python train.py --bias="none" --tie_embeddings=false --parallel_block=false --init_std_o=0.0327 --grad_clip=1.0 --final_lr_fraction=0.0
Each number is 500 + 40 x the weight over its row's rms, rounded and kept within 0 to 999. Layers, rows and columns count from 0. Numbers have three digits each. The size before them is the row's rms in percent of the matrix's.

# down: layer 4 MLP down (transposed), 2048x512, rms 0.0377, rows 1380-1397, columns 0-255
# gate: layer 4 MLP gate, 2048x512, rms 0.0377, rows 1381-1398, columns 0-255
# up: layer 4 MLP up, 2048x512, rms 0.0377, rows 1381-1398, columns 0-255
down1380 094:537512557509548484576454462456453520560418483439474501496446495509529512430508576484478469480491539499462498517525447488496508489531514506503471538501499560526502527464522527521476469474568544483533491526502448494544497490528472508502487510505490459549530525497591480575486535522485492474489519501504579487526506503422575534484470487430395455545549507526513444535498487537500488567582506526534476534520527489585443488517472531546562511512461515473523508564511490493421586490446534521426465481502521602527492487494515484539481504507463552480520502446570506516486516434426502534506519467478450540434523521522458532511561430537445496540468524531547525497469525468447495505424485494478503521607534429518467544528550463532440467554501469523597534498568535522500492495525506
gate1381 105:466522478523501481555512476489508453541523482542463478481556476488498446507404592517517532506488434487566538464550493513543465506494436551525522527523471478544511507656459471453436559507453553408500526551493568488408512503588511492516536471499492517496527549511487439491523552506453525536427473538479504431467510459454544495496499491469481472499502524510537543506485431431430491450482503507520544456521498494525478592592517557486546502438483469539466515518453525513453474578531532477520497513550488542457510537540558495541532544469479495487443520445531515442491480431403487460479480575494519510503532486525524566486468515484511475492557480527560463490493463523477606502485513486426541513475488559528476580518510458489498484533478486499523473506513540510546575520450509
up1381 101:549507508500553502565528534465506479440563527474452538466512452466437513477464503489587534447525463490527448511530584524502484537492493532457490528527487565517464553509508477490507510474524494495571544428496506515533498550536507502542500490539473536517574547509449488483450519430537513422443501471520460508408468465465432514508535518519539450463412539486413550497456504454479510469442496516454529510445527542432429495551438522423488487515530522541536489480435470538530498448493415521463503562543422488446494486473573497506478582514525489534521483531477519526454442491515515587518527521580525536526513585517458537467510459569485439449474499459546424548461580442492506518534548512477477513460489433544449514492537455506388514511504502480534554464518498525491560462502527
down1381 103:591411462492502542499436473483486562485531568495511525556492476455453502534496443434418495458519521543485493507491493500516464515470497458484499526455514568458523537420433476569550485598457479537531502518494494463522487506510465560461476509491507499484443523498490471487558502515547469487535575479459554531492564480482508514461506469512470558487484476527481523465542542539616494502502463512455521521477519528467456461491495487458467509577496519521519494538483487529478500463502530560434507478448522375540481433519494442489492497523546434539569534485461543574504476473436444491535502554553536532492521548416495527535540527562535461559494535465521530559488485414530434442462496484526550492514484509530532427496510521546451520512560506472526469459492523525473491518459493
gate1382 123:502483482513461518529479526503563463480435522505463535411454548434438535587555468551601465514540443572468514479496501485463522570496493518447484449463454464523482438456511454510489527482538451545583485564452454450471547522539478495568539471458490533490536431429532448532506451478572441518524515468529533482502428568497541432525509482467511550499483493483501523479540551532496588505545437556436466493517527523491507465474460472536451535471520499556488499527435525447513482452450463608466511522552496469501464534431561536531500520531493503545434576513557538508479470484467448507409468492574470595521434481518592520532510468489531471547514523461550488456449510456485519464581488409468462455479511440537496525449480531530581494487527472522560545513499516479565522439518565
up1382 141:551505513581436487450451552417556469489536447458522426554560520547469516463444563514434500490458527535469555488479546532535470475562489484544591514536545478449484555502496492441493504509523493397456544473514527522505528457514499475450483562430570462527501545541468528528511510595473570473444529508523463573495494442452483528550455452473514510482472497503445409546484503491509527533496424502566559521524432501481469512498591522455485500527458477492502462527594456583463471501489509452555501504476498512531557451500558440515388555522550560510561428406497439480554498500437594463532491482451434473462497513501500506489481513501525455449454425522525524479425549564543558476523507560523574555552492546447463488503537487482438525500434507445515438490578514542475515514510407
down1382 131:548518503498536486439491478502498482504581494499528438539590435505497463488528470478457540522517481518559500520496552520512477448485462412486471514487479454505556555536537501546486574516471499500513506447491529453492452469498482518506436543484519496538495499532461512495499550536513495429502513484490416480532496479471463575425408455474477494587498480438476465496481467429476499529490543495500487534511459496483504498530457554431429456481396483525560468501552401614538558502500449438522512545477573437466564489481496462488488547541549464512502474489494430505453521477509515438502560458494454484476488522461424485474438500504505571542525513470457499436493477551470626511515466555568537586546495555452464542544504446476481471462478571464493479479538511536462506489477500
gate1383 097:484510517430484496506547504457530514509484567557501502532475481515560451481525547543530505488513558460527464505499483547469573510497474469546545443472534442495509477455453468537497525492509568505483510453467457534551468501498516533537581561474518510466524494471427449443502480504537503471424501495557459500454476476514533511531583560415485494447478496455444449469488456431490473481526608447455553473475370509521483513539533545534533561569534507523453512536496518539517554524478529476478504526579532491387541514476544499408451446474459469498541442564511497552522547492465543442478533507458490555488539505543473552515511490501508551464504507532494494483516477496480512499547472541468484480496505502578514543479473546485473523575468474465499524470494614533535520494534460
up1383 094:465462515451421485546453549553540614500512477477487503476552470530448529491503512525478497581460515504460525553481523525530485474571495493472535530453554544485475550535491510450595446508483560460406517501455515410520477488465480520539457513521490474504445479492514533543441505509473471531474496500572495544561469454589471492536493456498528482529583446481539520434484557562454546471520482496542546520591485510451496526491512507481486522463505456473517466503612499512561529485523547449535510503555464583451451557450510544504580465475401521495460525475515489512475490480548507476479528505522511448447437483467479419499532569499485526537536547468468599536516504418519519530501432509545539549440530490502513446477550381504569505471553532512505537541526486544489486493504506
down1383 089:531561508459482550494511445480487464545453524596565531515513464497533469541535530500526526451490492484438529532490492490509523445479524483494474492570453450468544563492469455575508526502483529513530467514466478455531593489474489513510524480540474513426508562523498493498514450540525511497481473540537438513478493484520487484532462477554535476463492523466465519463438470404492478534469501492528430437508472447542504493502520527519478530539485460485454548575455477534536491442486505527510461487496559473427505491450489540507485438432457472585498461522503542514520503436426567472449469506511504582491561567493505562593534474490533522501453546525524505507481478481483461443488448513464455438478521548479466525466445559469518532503412487531549464430506542488528454498461432
gate1384 097:518549469517448523501449468500544525474490532476542537458498527487490482502528499507518571504471564507436467520537462503462512531572576439518466507495499459540490542418501493469438432526466624462460529456549472531503550520515469471484515526531491518480535498505595482526569523545440501477440519585494495468524483493472471543499591478445520562523523525408554534451511469450504571475487484530513446493461549502475612523491503511493525534536497497490489526461530405532479483509463441487523485517515585515502496504493520537558458476507611466522533512422499534600466447451554519419480536578503525514569461444466451521492505474512570500488496496501475502487570458580515565528528534539520551536405490488474537557510517551521529456534476521444539529515545490464477511490460525
up1384 098:525527449495530509521481530519527385442468487534544490410560570486473489524546432477458455510474552462510518519462473533472499500512456494441512487533483534523421474528535482480574500586465575429511490498515494527510463500528514446428398465548446489558547461562457508493508524559523566515504466498465517509526560507464470539502507620499500481480488488527443583454467503483475466515523580481499478550490554496559458467552498444443461546510552518535496479484493501488526557452569524453474572493489551456559544489522506502447525560464537490527526523501508551578487490555531536486529532578464455463475495435510503485501408552540549498498461500480482500489494511484509524542517472592545481508459501521519519527479512487564480559444528458502567527445442517431564498496508457
down1384 096:531518423466490430484454528435502522478524476519519575547485503551469468558475515521500552530487438426544432485498497525565528484496431430529487510519461418485527522487496529482430507442547520522528548534432505455560564545519434529497462476474493482564502468437509519510545535562532492481468486528515474417456572510518521498487493513479575505538386500430502527484489450512476474498483548548478494522525486564507577471458587544519428479550532557450518555546499430506498526528452472427502465575490499513574464425485507494498538489444497412521474442507545431507471491445498457465525475521471532542497501562506485574498522460499507523495488530546432500496437495528410496506443562483525502450483540553515532483484498463453482506576496466483465442488554490507381480464528479
gate1385 095:494427524513432469527516553458489502563575502477393514508511493471477489450512482506533524462476524421556476527468511518489493528529552514550539492537539530582424470503438481442504510450457556450535555439518529528475458490426509488539436524550609506469495493519419505457525491507537515460465538473521524478493525508459481577522500522530507566524442499573455459559490519500522518465488555521486551537495560508492475520510428469533412486541524423580543488472497467483437500440529494502486452401552493505478559490514513467524408558529471557561527489478501477453490504433489442497511529428463513612453416537468477517444544464573490490453448473435478495541488475488465402502508458515574518464475452511523550500477495549507445534482501432467534496484519527520493445531510503
up1385 095:594501543499593562554456478484552467466559523462444535440517527469574461517489581434579503484462496518503524475510472498421486494506545504518542464501561418513413506461461564458490536549542443570469496468496464496526477535555482518485463524439444506525545568504441495556427516483496494537427554522464466460480493543454532424452507459514494557557568516543529497566480514515504445479571498417542540467565474496472489503465463478549512557534479507535459487463486458488538430501592541459548566432469541503486492483609509439503454516490477503543552397487504506478502495473549521519519506461412508442511509470452550591492478482634515457533597430511525482480517477482400470419562507516449536497553499541503463499495471526469461552521510464473464525582503495516513549504578504
down1385 090:463513522523440484474529497481450544462462473477488553516487559531523555443510444538478487457545489559632450427482552525515496511515514499447559550462476483489546463425527556455509461531453518446514520526527495545530470549461512441496525554558513511566456452469532440525527510496481499487574478420640473495529495450504420498445531560561521518475415542478524462540554464452476478537457446460482493484533494497530555519555566499495478477546436513494561460499459556554524528439482480437512497463526434487572487504522481512551507439534567545470541523422592468524468503491500435439454450541548496579441462512508474499485504495430530519423425533478470493502486551511537432496537454410507483499555505406487563504491475546516509495517505536469487453446520557463461445534475520
gate1386 096:505497474517470511488485506471489545470454463443552451551479455395497580469530540512520535510497498476541499478542472582484463535521548466507517524505493453487560506476481523579505495522534545494467463511478535505584535547534541468563519486507553540524514559480573522502512441504485504514431582578426501491461518519495513489509408472551517425588453476519499447541475465425432464496496554432476477498531483497547482523548460484472456470486525479492502532556507524466465503493518511536484488428560592564519542508560599521550496496473525405495489482527419481441498536524558465493517459428506490536555459414528417439456492522526556534422505469481527459557462463521536525561556523540628556517540545483486474408516531536498488524563477566511516522557497468538501519510560476
up1386 091:526472480513532556464467466569451479472506498543521563451516532583466540482444448497507492496511490510412483532520495417446463435501443457516458552521460519508489474495493452513483514489488543539527530527547511525433536455463480497473512480538455492501516534577465561514536531464516544545536517529543506493445573502537508540526551494447491519489602491523505473418504580487569486499506424482531490521438536463480449475498506476556497574523564502431474471458492530474494484555512536455504492533531495448498501451520522479467498568525532513477485583464486440545485416548512466515523575547529451524470508526457549502478500532528470538555522535472429499391550452495440487407515485541459482459513466502502484541529468545399548553495517522525481385439521430506475464535473490
down1386 095:484512521503457501563578543481519553498424506511484495577527504507462445494536552516517544511454502455605461451484503509525483520456514522494493497499491466472566561471512528534508488451550549455444461489473483486540429522535492494495506506526511455512500457435523473450504423498393439548438443536448450565550524466563474459550433462564550452588494484455511461569514437474439459496526553502499511499466473548478551502529440520425493443530478534552524533509449524495452525513477563564437500487509573541527548517544552499538510452445454515532478443504540511428499586566568498461548471460540531497526471426494491510525476500513539529407481460489521482542362546479558514538496480456605570529555475506499439457548539428556499516548516532446504531549501525533469573460543513
gate1387 107:481456485529494518481436582521517523481508530477468518453457507493547603537465381462458497527541518518443494470518458494484464610495520483584479501550493458510522483552529511476521472501567545514510458551495491521515539474499474494566484426527490477417479569564481484437492529481509453517509588529456375501513453475512544462576561434462479498496438460513533475510447475429518529468487542518459574530549464509530480451512545476517428445468493517544507505509451554521474454477418513527534543512484450495521557518471463496488534539529510499488464526414510556508493421479515521500488549468490499471494500589562485522494452514535460472509605498541545470549532458500551501512507475588448480493455471522590459531492483473527517586425534463512515509516492593488458435494488496
up1387 102:551532526519466504438535520521532511480554410543486515433553476532511494489476476506526463514507510552468464509510481483447536426488521502512474479435490533499462502445559483562450497459475485515500450488455499356526523522539500508522495505469462505472536445537543472585576497473486547446578472531539577531489454482533431495452494481453550531473515537571511535449484622502495473458517494481537501463510469524465475607455491573472552488446446505470536475498546439520539545451478546483503465591484496541479467489555586473483552481499533543558446541563436448533474560519479542500531499513495505510495494570516483509517513458487458488518506471500501479517456491535482485469545496502496407484593482491452456382484472495533412468504539525472522543567550583512475535494513446
down1387 109:491517488456526558543542482509491489441487449565514576509532522485472480444487468441531451515448433498465484558504515467436540494548426484469459552529504467511550516509584436550532517520508550486596481505430488449509527519519503463492514528546539536500544508503520430557495442507463501486441533576564581444482481458540458500519516558510565540513461578482506553500452475480527507509406532482553434453474542479463458494581424495454515543462469556506513533477516501529531497545512443488481459510460420574483465492495541539519494462421520583478539498513418480447465578576479502526424499493538510488501506489521464534482541458506510536510424435481518492513437516498505480508487530450424508495528462555467469488499464510521499408507567591517517511551490487554471536505458535
gate1388 112:469502495433402467458457488548544491479489514527526428556512479463556500521488501579527563523471536524413501575520482484505516510475502606495478440545448486433566518507467431488462486481488560468468520445486517556428488460495435483526493491523557479503539514475519507465459478465496569442462454540478535512525476451535533503519509462518496458510470431474561478486560533477483452495531491471528528567504509522501456502466567583466479472453500473535486470468534513498572490468493466549473531448522525468457440540530477548502516496512513526500525507547468536530534489392457515514481466499507507530506561517516542480548569512518479468496504477481499449502491444535510557490553505549564462499402468516579551383508512532479470449468488505441612521452507432449528485489550495
up1388 111:533514487425536575547504429431473500539514459479476606470568539437466505529466474484492460455521505551573543467507505561541468522464417524530581531471493496466494575471516489560469505501421491522456460525535458514512515466547470520535465509492547475442414544499501451511496550460558538507509490442518457486469536486462538449481428490510476536467446543491488493537474515562474434500441607483492510498489513507459490525479471534460529589550568505443506477497470540545570528577569560509533462544527531474485539520538572481508491495541461516477436500490538476502443491512556519499525515498486527464469439448520452562444439412545458566521524576508501476575566522397514496500529507489462510529565526503438493608523447450561501492576495510487523477528533476586501540495490611
down1388 107:458555546500483520495493467507433445533437563523519488491556550576469586450432493545496480517485578496488413406470488495488486575507522514477510488448487449541576502536465524539499518550536520498520486514498533432486509479537471563511523509465449512477481543494475551528473562555477542445548466497561470458481444489446527470503508488506531440479546524492555492463541482516550451439469520497434493464580506427514557550461461543530500543444497509462519418525559455544470544461510520449504510510512496495475525535557532472498525360479502545540490492534484477524517515414524538487553459515528487566473512481535424511480455502449575485470528517481546474576467511541576475445507500475409520531521541431484519471457536554496570517525480500409448545492563503525493517483518561
gate1389 095:515512479470541475546485465377441475496533507488521513522579504510508481514512538480514525520473495460442477570475450539452463523526559525490474543445475420572486490485460522475483539487513506509518486572476529444524485475467547432523462521528541482520540526565485508465514566473538470512563485411456427467508475497543543490577480515450528474456438501482513496518551485457485499563540518448530547502427559466469440479527550521481500458493457481494474515484488496476488493425594451528491569486591497447593567487481555458558485460508484520482518584475517448503505480471450549481521478495492514413513442455470544545486450504504508489510438485495507625518511487561555511509492529525482486543464476487444525426462427404489584508518501490494455505489426526528556442423476509
up1389 089:505506484462499475489491407585573435463519516486488542595474539497503550543448449523507460456510529587521467467451529402493510495473451488483487481562515540524498467525538530503543452447445467444589494471447478483511493483510460476511535520427490457369487545541470494539475466572455533507482504544533549566530510527528537458406533410424487515391524545515459539567407495477469477496488459450488482506445421534525521504475455502543521570475450487451485437512522495479528509502592520464490493577501500532531437609482430529499531524483490447473476508465522537536455501548492498477536537517487485561497499550416497492492507462463542418502476475496478463533520569485425533505489464479478493438443531555510508493524490540436470543438496534466496528531467433482523494552544468
down1389 094:493493478469548447445557486410495498565590483420568564504533456416541537508518475499505483563513437496498547501516519467399505555458535533481547480493547418502451422421458487501428573493500439529539534516438488456517516522490526471538470485544511490480460476501472491460525568465527538494502489512446473471581521510537487438531508500495481430560493437510512551472424502510476508555557481492528529506442523497477550518471489474434544478458509459547545524539469437483520443485536476512522510476503490455566517515573552431566530501515487569536488478528468542546511450493525482513477479472503565476476466491489435545494527480544514547507493461465430600518561501551433505495478555499557474534440489430488492451409421492536589496474532485524473498527503514538535408514451471
gate1390 100:493445522543510506453528454545455475508549487497522427529486583427480543538486512493479407520419450528419483539561509474540483440532571489528490462534516475497494458441510512512482548500525476423527438452433465465544455487409545548529487527477525477496495508545454509548487558419492500485555553438541478484483494434496564468482544456588529548481438467522525494417499567494433450553528460533465490496449549526459492467446526559530518494541549471513566463490501469446526526493513485532459442503486492446473383465516556503530525522584519521514521510472548542445488511542548500467474455486513479536560475461477532474542523446487466534487508479545542493502478375490498534471467498544540488529485522476471508459499529453458484471407516482478509603504555489568512497547493487
up1390 098:535432597454516463512438526526465470532498539498430507502573509445527415544429542553510485485423502478450507532570493501510472479514462511494414502494508581461467504516482508527493529448532382485509530460501468540542465530471555473498475472541502424472522501419510502467457423478510503510495494538487463473460457512481449392423555598499538508489556587474464523493513485471444482440579468503474505578491494470491492504469473495529536538501448528488478493501508507517516506501468531489541523562465498514534507466550510545520470504566489435486530503570458447480465452419533545464510505540542457450442504525472540505471491399491560595433516529481518469491554505478493470487502503413549451540465530448535551520451525506435480428474526484471513450482470533561499359487440485
down1390 102:488518459546467572556529514437514499495502492457513488472570523552589446489469490459495475504555558477448482399486508565468536537456495477499488519537431463474477447482475544457453434502533512629506471539507544582451528492489495490506500456531472520480537506516553520507502449525463506466439546529444531465519492501506453526454524479432549481520551480486545488569546474451572501502490504461498509560501431542517514505485449533499518540478449541477452489463556502570464491502476517506507503547524472431547591506532474494526473556485502479532516519559401468544518470550542460532511502553482592465511570492537487436447498442407515514523450498452548538519521439479545508468476492529514539487563493492455548525479464482505465484508507573558502399515447461424532506440509479
gate1391 099:545523485562443464455531480479525510551419501498475466541482488500509512552469521516520465513471419505456445562512492457441472416549558574600515539426577526539444471533602551475516442542466503499507470499461445438501494516548513552516472452517495434530541575487469531490523500526426505544487518578490504457483487451529568490625506542479517557523478503447464541521516510495520485513500514524607452456504579482490530476534512562541482466521536395529521475469509536513472456482502463516498501525528418507519481493499470473499487525539509530626548465431500479508545561511532409506442495571471466484539518508575467524546537464583481529473484468538483520494514438585513493507471541567503518503516534423447503505493510433539487508452496514547500575487504516510476483570505546
up1391 096:463520519476462470486527497559470403518555506533492483479558449526478432522453501478501537492379479525525558465486480477487490494505469541513455487426541497513528437418517416515558634508512529543474451448507529543436444437451546531498570472476498550521427522549450522529481515520472501452462462533522524403522525526460532488541414514445520465530506505539563528475570537484441561492498545518489524533513473513464447459445392505537594532533586538416467497616441529446497524508566516534504489572538509590540540455476498477476535522465492515529497521480520514532484434486442452420432501440519493576530482523497488461541495536528453449516491543536500566514564447507456478550455473482450513460481542486391501494519521489546500409518537444527599443407509526492568550512456518
down1391 097:515510478576483495469548471478596551522408443466521544546486519454566570504557499483491513477481473547427496559572463491481478495503513491464495528518544515521386508512543590454489481524521521505514582556431412488527533589544481531516505507462502481490521474477493507395492447488480478506523503468467502530448504452527558467499641483466578543518532466534449453521487494482534408493481470484570492431488552486468547494539532476451471477450452409522554490458539482559454498455535443494513535455469471405497465567455480491487523522525505499510525477471481537428534495513531529595444509557514509456446489515536494519463505494519506521519527462512445483436428467518500519496533520499497532524482518516526564490469486479486500558467508586498390601573510455489463423529498513
gate1392 086:496542488501564518475492457568492494515469469438492525542453518502494472535570483481515514474438536541495502429483526456602454459506491532502575493514452515536487562544473401385541503515497488475493483520462492568495474451488513516441506449533459597459502476533516507506556499528396535481529504460512478490437511514523555416469567509553526496508537568510543436515451461466452530482505437421483501527501524465481497454485497481502479474475487513504504458507462480523487451442639537438575499404444490518491585542488499472476497510499528490515537532420513497443542526549582450496419486503475524485524525531538478489564432495524444494468453469479532437459462520491529510538426423529530473490471528537484508504448467531532516523475481503432518469457519476530442585506463493
up1392 092:562506500474440460519540474524458498532490519488543563514602483487475471424511505503479479480495479539493535513463534476503499494492481476557524525477513434509553479448510504530502559440443373509475510434508524539504451462609552487561493503556515420486485485502417483493496476473526462443497530532542524493404493515420508433501513587473493543463478445445539493510482562557491450485501476465459546602534553466523586478516470579446479488494481469483467486484443478520468432486518453536524497541514509515491465487454481492465479519486451445527445501483482472526543473525526508427494510580463450589486479432542531545496511460516494549542457491513490475452553539483524436478526500495407546571523427449545510532473421443540528528526458508500549529435504505539552562495518481
down1392 086:520531576485491520439516460474512481470474498568532455532525517563488517434504512526481528500468505488512492455540414474498487522544463518511582495469491520495416607517501484499516453537551557498423511478455507479519498516404485449464491493489501500448560525569379562477534518527455484512474537529503461467510474536496532538543480480534501509513521510494461483601511478496494560547485470518532462501434461527503502480501484484505489539452475540474547475505548527508488461499460530490495492523571523476549479532451475516458513474538508458455540532577534524497484518523501478484458546593559464398541491595492514524475475453545521412425520529505434539517538551560536496560518490483470481533589497540536541479551515533493471603489424462581413525485483541540482516448412450
gate1393 098:512560466446580540521533490460528494496497507523453457437478494530539422441510454571434553569511570478540525543513495493435486530492424497536405465465443460459449512493510535500435479507445459531499477502506564486531494518502495505525561529487584481474505499513415495553525479472411584538522493487498562548497514487514519457442450533494521521551480473451529507593503510482492502425531484460539515486488508545463499575501572521437525500436560511468495536464477539490517476500549421597485466551535573437474515635463584496530517449485476505553523565487530459531430476577454510489538436505523598500542493492481431518502457461515431553486505416525461515450539555465469461487461546468541488532472416524485491531412462486493527528520430462481525492511538546444547496481523430
up1393 102:469471601470498514515514503482480449492500511522446477548548505473548503478488500546598504451507507548555479424499621548516429559565431457505481487469487486500429491447541470462498559500444512578442480460506567520483514480554532632532512486452495556466457561502511472529510518509481447539493424503513521501503528439489540489470434454533462491457494495478502450436527438492510501484490382490358460537505487481474520540482492458475519517544531476558551474452510515446470482485488556525478513496416537573472475564484555496531515471481504501547499526517461541539454524563599440504502600486480511500491492496513560491528515520446525510554525589515482501479451522569538477508481487493484412524559508516580585506501486474593445459478537583528494467558504570522475547460553481
down1393 097:488507463519478500506465485533580521531521517478434555476481478533510522501447565509460528451553470509502468476545545478431566435434527565487451535605471508419472566562559484474467430495544470485417557488462540528492466514506505434498507446549574455627474454493443516548481554509521538500518533458480495557452508468487510439522412546519543504586422508532455506521499450494510533556441536539541462483461483503523531549462490599530502563495483495484466515530490541485521512513527473534484500410382552519512517493549529430541474516512484555440497496467542523510518452493478504493561453476545531475508453516496438438464490542580565524510639505464526523469504477460459501492494540550565479488489474491530464504489480460486511491490427483391509563500484488450519375524564425
gate1394 119:568510555449482485437495488507506426398493529425491522488508513482489500506461500512511488427434574543522561437436555441545523497490500506502519487477523481434543467467504474515499503478543487430484491475550526518554541480431539510512515470433472480467491488499469468497505543442519463532494451518452470443505507459590512505514427501521410493527485532527472498533538474501511564485532493533426485500445495479521449446480433459461467559513572490528480500516476578488457535552453492493480493445508488490504515510452482528547502504482521481426494496543465498464510417450531448538466554428484518524479499466585456490533556496603514476525460493521439450453550540473524581442516460534573411536497507530490483498542504463462522584438443482516522463515593467635470509417492577
up1394 112:520503506539545502450523486534551505483428446498538572481507514474531482446535545389496535488531468466532540495486502527464533511479467523440527563464508510546476499594458486530585479510478586613546489424483456428459516506513478523565543501471561566543529558542455513577523514492453553474507555483504488476573511580389492485507506502532502495465491411472538453459456474470497501579481474514507518507456626522482470461561543503544522574495547494436418469481415579523514484502543489488448423530513495456483428537512478556499506506546484453494487580513544534588497503505489562463518507481522496557510502502484495523478477500501456472489510472485449606465457482483513522494535568488447529465445489494470543513482528511534461463495508540515561535401436449557513441468501507
down1394 121:502548492453478483455502530500495407489466479533458548541460514422510505562488519480468544427417524467547562535514484511526455507461505523504511532491545417510485485576450508474553408534482573539524438451487543520442503440513526583535537530513497492525557486440473528542490470534462525502514558497479454463521547482521606460510492483517404449477550477524509449476531538538527546461503416575504538529473572521516490409504411469519528533564613480387479499503501492475518528540567515464384468529478502518463536458504506532510456437550475465477471505553499545501471474465497480501499524527517518462495523513487450495465423494594472463485477513447431523531529526499606547437520510524474485554431478547508533488490473445511501473519509490497529472459497478549501508557466502
gate1395 103:521463535547548529458569489501524453509558496457489377438517505495499575472448535553598541505519436455494502478500498551480537511527506464605520493381420563564554534499390510484516497512488444503490487495496547524470513498509449528470562461510489502489465468533532538448502408536513485539461477530559545521506463528447456460520459444453514482489511544480500477544491532577485525495506438512519525550480505428448467497456450553515465555481467423526394485470473516396483507484479514526480494419533498530484456552496511480499492533512531477488453453464586489413527521511515469496516571473497498476511483518507486476561464548472497484527455462484458551530499514544528435557510533567496494442422533510530507547554509555442559553411447505505538549536491464509604486480481524
up1395 105:546561492472504514474591430550491538525490498485543537489508420531492553417461482538506493521457465496493564528546528540516555533587448515464530498492510509473526515492477447529476596478533572492511543471525441431499529488457448496440473513527518492476539526462504484482462485452471464482441428461501513518502519543537541487546462515576527437537477476566505502596515524525471454463486442502437488481439497569439543468498420424514511443431413479497517567503510452466509420487531420538532488581435556482449473501512551511527482498532479513500558556441533428479465496471487576433491452519489523465492576518577446521521491431578531510500518488454556486509489530458489515475503434496524522500497523472592532426543461504502558499496490509571507471488445515501495552472478534
down1395 105:538486485568491556502493408534499492457547558517496540465501510503511487486533485532504497516512453517483456483507473476470549464489488484523541460453518421510454478483490471512486555427529599508475441417500460512510494454495459520509448556467489501544576438471465453486513561493464469510481495489561540567550519588497552462468459430510507441494459532493494488514508514533489516526482491481514452624575525515488529488446403500581488573547443534573513510484528474443492570510523477522463488488463558448592469485492566502487515495508528456431489521502523413510470558485526522445563488472525573492475561477474424502496564480514505513518554394508459558466488472468474553519528509448508491528550486455470489473521472513486464419538492475520473509455467421582491454530501524
gate1396 112:527491532508521505406546539505596534517532565497513394500493444602459500433555504560479503486503543482483452506562489607478454472415480541538533450411481467521510527538511544520542487526492529543488529516484552526431529496463512503433458493514486529501499434498421565530456556477506513440506587489526425530437494477510463484568523527417463544478554486506506479507562483525570462502594513465504595539425522522462526505534528476470524555542521525514511514466569518524529424472479546541486514506505587497488505474548551516522498550518469482481601488482498503483469446487548559421498518472514433561546554508477541550487465488483474472510519526550540479563475529442518499503528518559533550528463459503548539502533433518416501509468513457497536546480519534550537568522516524
up1396 104:476477422501597521426576513508491469546480453520496466572493456554584497469494606469441469508520481506517492489508539465524504468557475505467510486468512533520424491506523460470485553498612592488558463582465559486513506526480534537466562466510566523540546506531515448446500498503503487560408431531470518485555582461585500507516467476472486429526558493541460489478518480464504416484480629541475548481509491501485510532489589519522474469491500564533527496486455469473446538539522609405502492493484544514570531493432488480554455439483472532494511534500500495456462539547448473525520459503475476526439439456516482473499577500511490500439465557572538543537488507527516532514575531464500481470475464486521500484460477521498570472532538519561493444426471442508488497477471482
down1396 104:560525397520537540522501489549453505547479548471476543492464542469574489553520510465466445578562500485528519554494517452480496496420491457392474525567471509484484409438507471534469548488527509494516497538497530495539550554438440458548535456483567476533547540468480504482484510479509466541502482520510549475471513523476421520415502530557531478447519516484502454541579484544470519540482593550565492451495525431567511563447512502457560449467492502513518488512563404410558498553557476541437444477493481509529613545557504521504496478457570474448508495536496483539399483515526470509459481539515500527488477424458523438413515525520518507531531474430511517526550511607535511489507513524564517488507522458520502524489481503500598483501483445471530483504509430425448512510462474
gate1397 100:477506535546493486525468516532494549460530487542473469539472472466523550537564456450558502468479523526556506454539546437521456475494521527497475505486473502470491519528552502508541527521481511543525477427476544445535507505490461513504476462546544483451539548453469462496488427499448534520489446490490530541482490415478570522509533612449504545449571488554570492539538519560480441531489524504535500620457519449584568512516487514474534513528552534532499458457502445526472498451504449546463475534527550401409483533535509535491476548441476534485543540542498546565557483499540545548489489474573484523561483501567490448416539455484495489462468485451494506515508484531588462409555423536532469500489518515469427507440547457504402445475428571577535486446535479472462509501529474
up1397 097:472491548496464435481527485511524473449551450503497529481570545481434552452471506518517494496435478477509464481533538427509482473447506509493552520506520515445495520473454427498528518488434466449504494513555579584517460473507495462455481489551494530540562473433535459593509515588565550523475554488525457512504510453524534494492458479515506516514580525553504587512486494600538568495464495438498509478569530450510503537505396527537497492425496528526476541477550512495522512477496467447470484508403497572548554464444574490485538527457519431488444622498510452497511544453547488496524512570558495505544575495413484516480543510444446504482489495547518439515369488529557621457493500446528536459476488502403457470495532538542509501564470550504553488551540522484503474564510520
down1397 099:516456499428512516510451497580496531500471465488515514568461436575542460458517504518485572531523557476444525566518454528430415572494532528508470571553508500395412453455449479473466518475562435513541529497510465475477524469525536550545518438458532482462429468470456461455492462442523464566557469566515519458560515459475494492507541475499537541454547455515435521506460584543540512492477441525520606509463490482500554526523502555425509524564511534460454428515469529500505527563516456485488470452544546405549467495522441527555448490472499497459421519407486511520502496525465493446518460517497446449530493540544478437479474488525517435523549518499572478469458489531500418563519533475533611437519503493549493500504543488466496543476513552492509487500543584480497485501538548
gate1398 091:470489490530499494518521469493496475453504449475443563519490432475532594481510485358478534563510520503496476488500504493538547512561492432498459486508539481591488547476430504549463462481528466429490484499468517531510515444434512565478512488521476562628449543501528558559529543436427496500504448504473485487564496515534447478564362498448573587513502518491547469474518511471529547511506513556493547555510502455505526465530508473496498507488466564527477488512511532426458469504508526493559530515545428520468430515478521540558507529576504428463468534492512596492546452492528513517485540483555507499514475515507446502457478439479456440486449514465460472411518477531504494534464560515452564445478459526504565522487545464472523501445551508409485462524493446496499541488452578
up1398 088:543530519486514462450533486511501435515509496514496491525446475477512575517457466467482532609489573511400442501527471528466521493480428469484453460422449487529554487584565522573498493529580507549527511514582483464514557513535532531476486500497504495527441457558498483532517550418416447470486479492434487542518505491508534520511528510472539559500498508526500527551529546425541486488465477531497459507447510486541487434484483495524470461463541543484459440509529522499535489461408493374551551481579443499500494501477528519439497471479581468518496500483489495530543491497503484491508431584446537558524478470452553433423517461452469427499564448467501478427516447499474477499592474504486568524533480469456546560450476475518464499542554580563481534501501447497536426516569527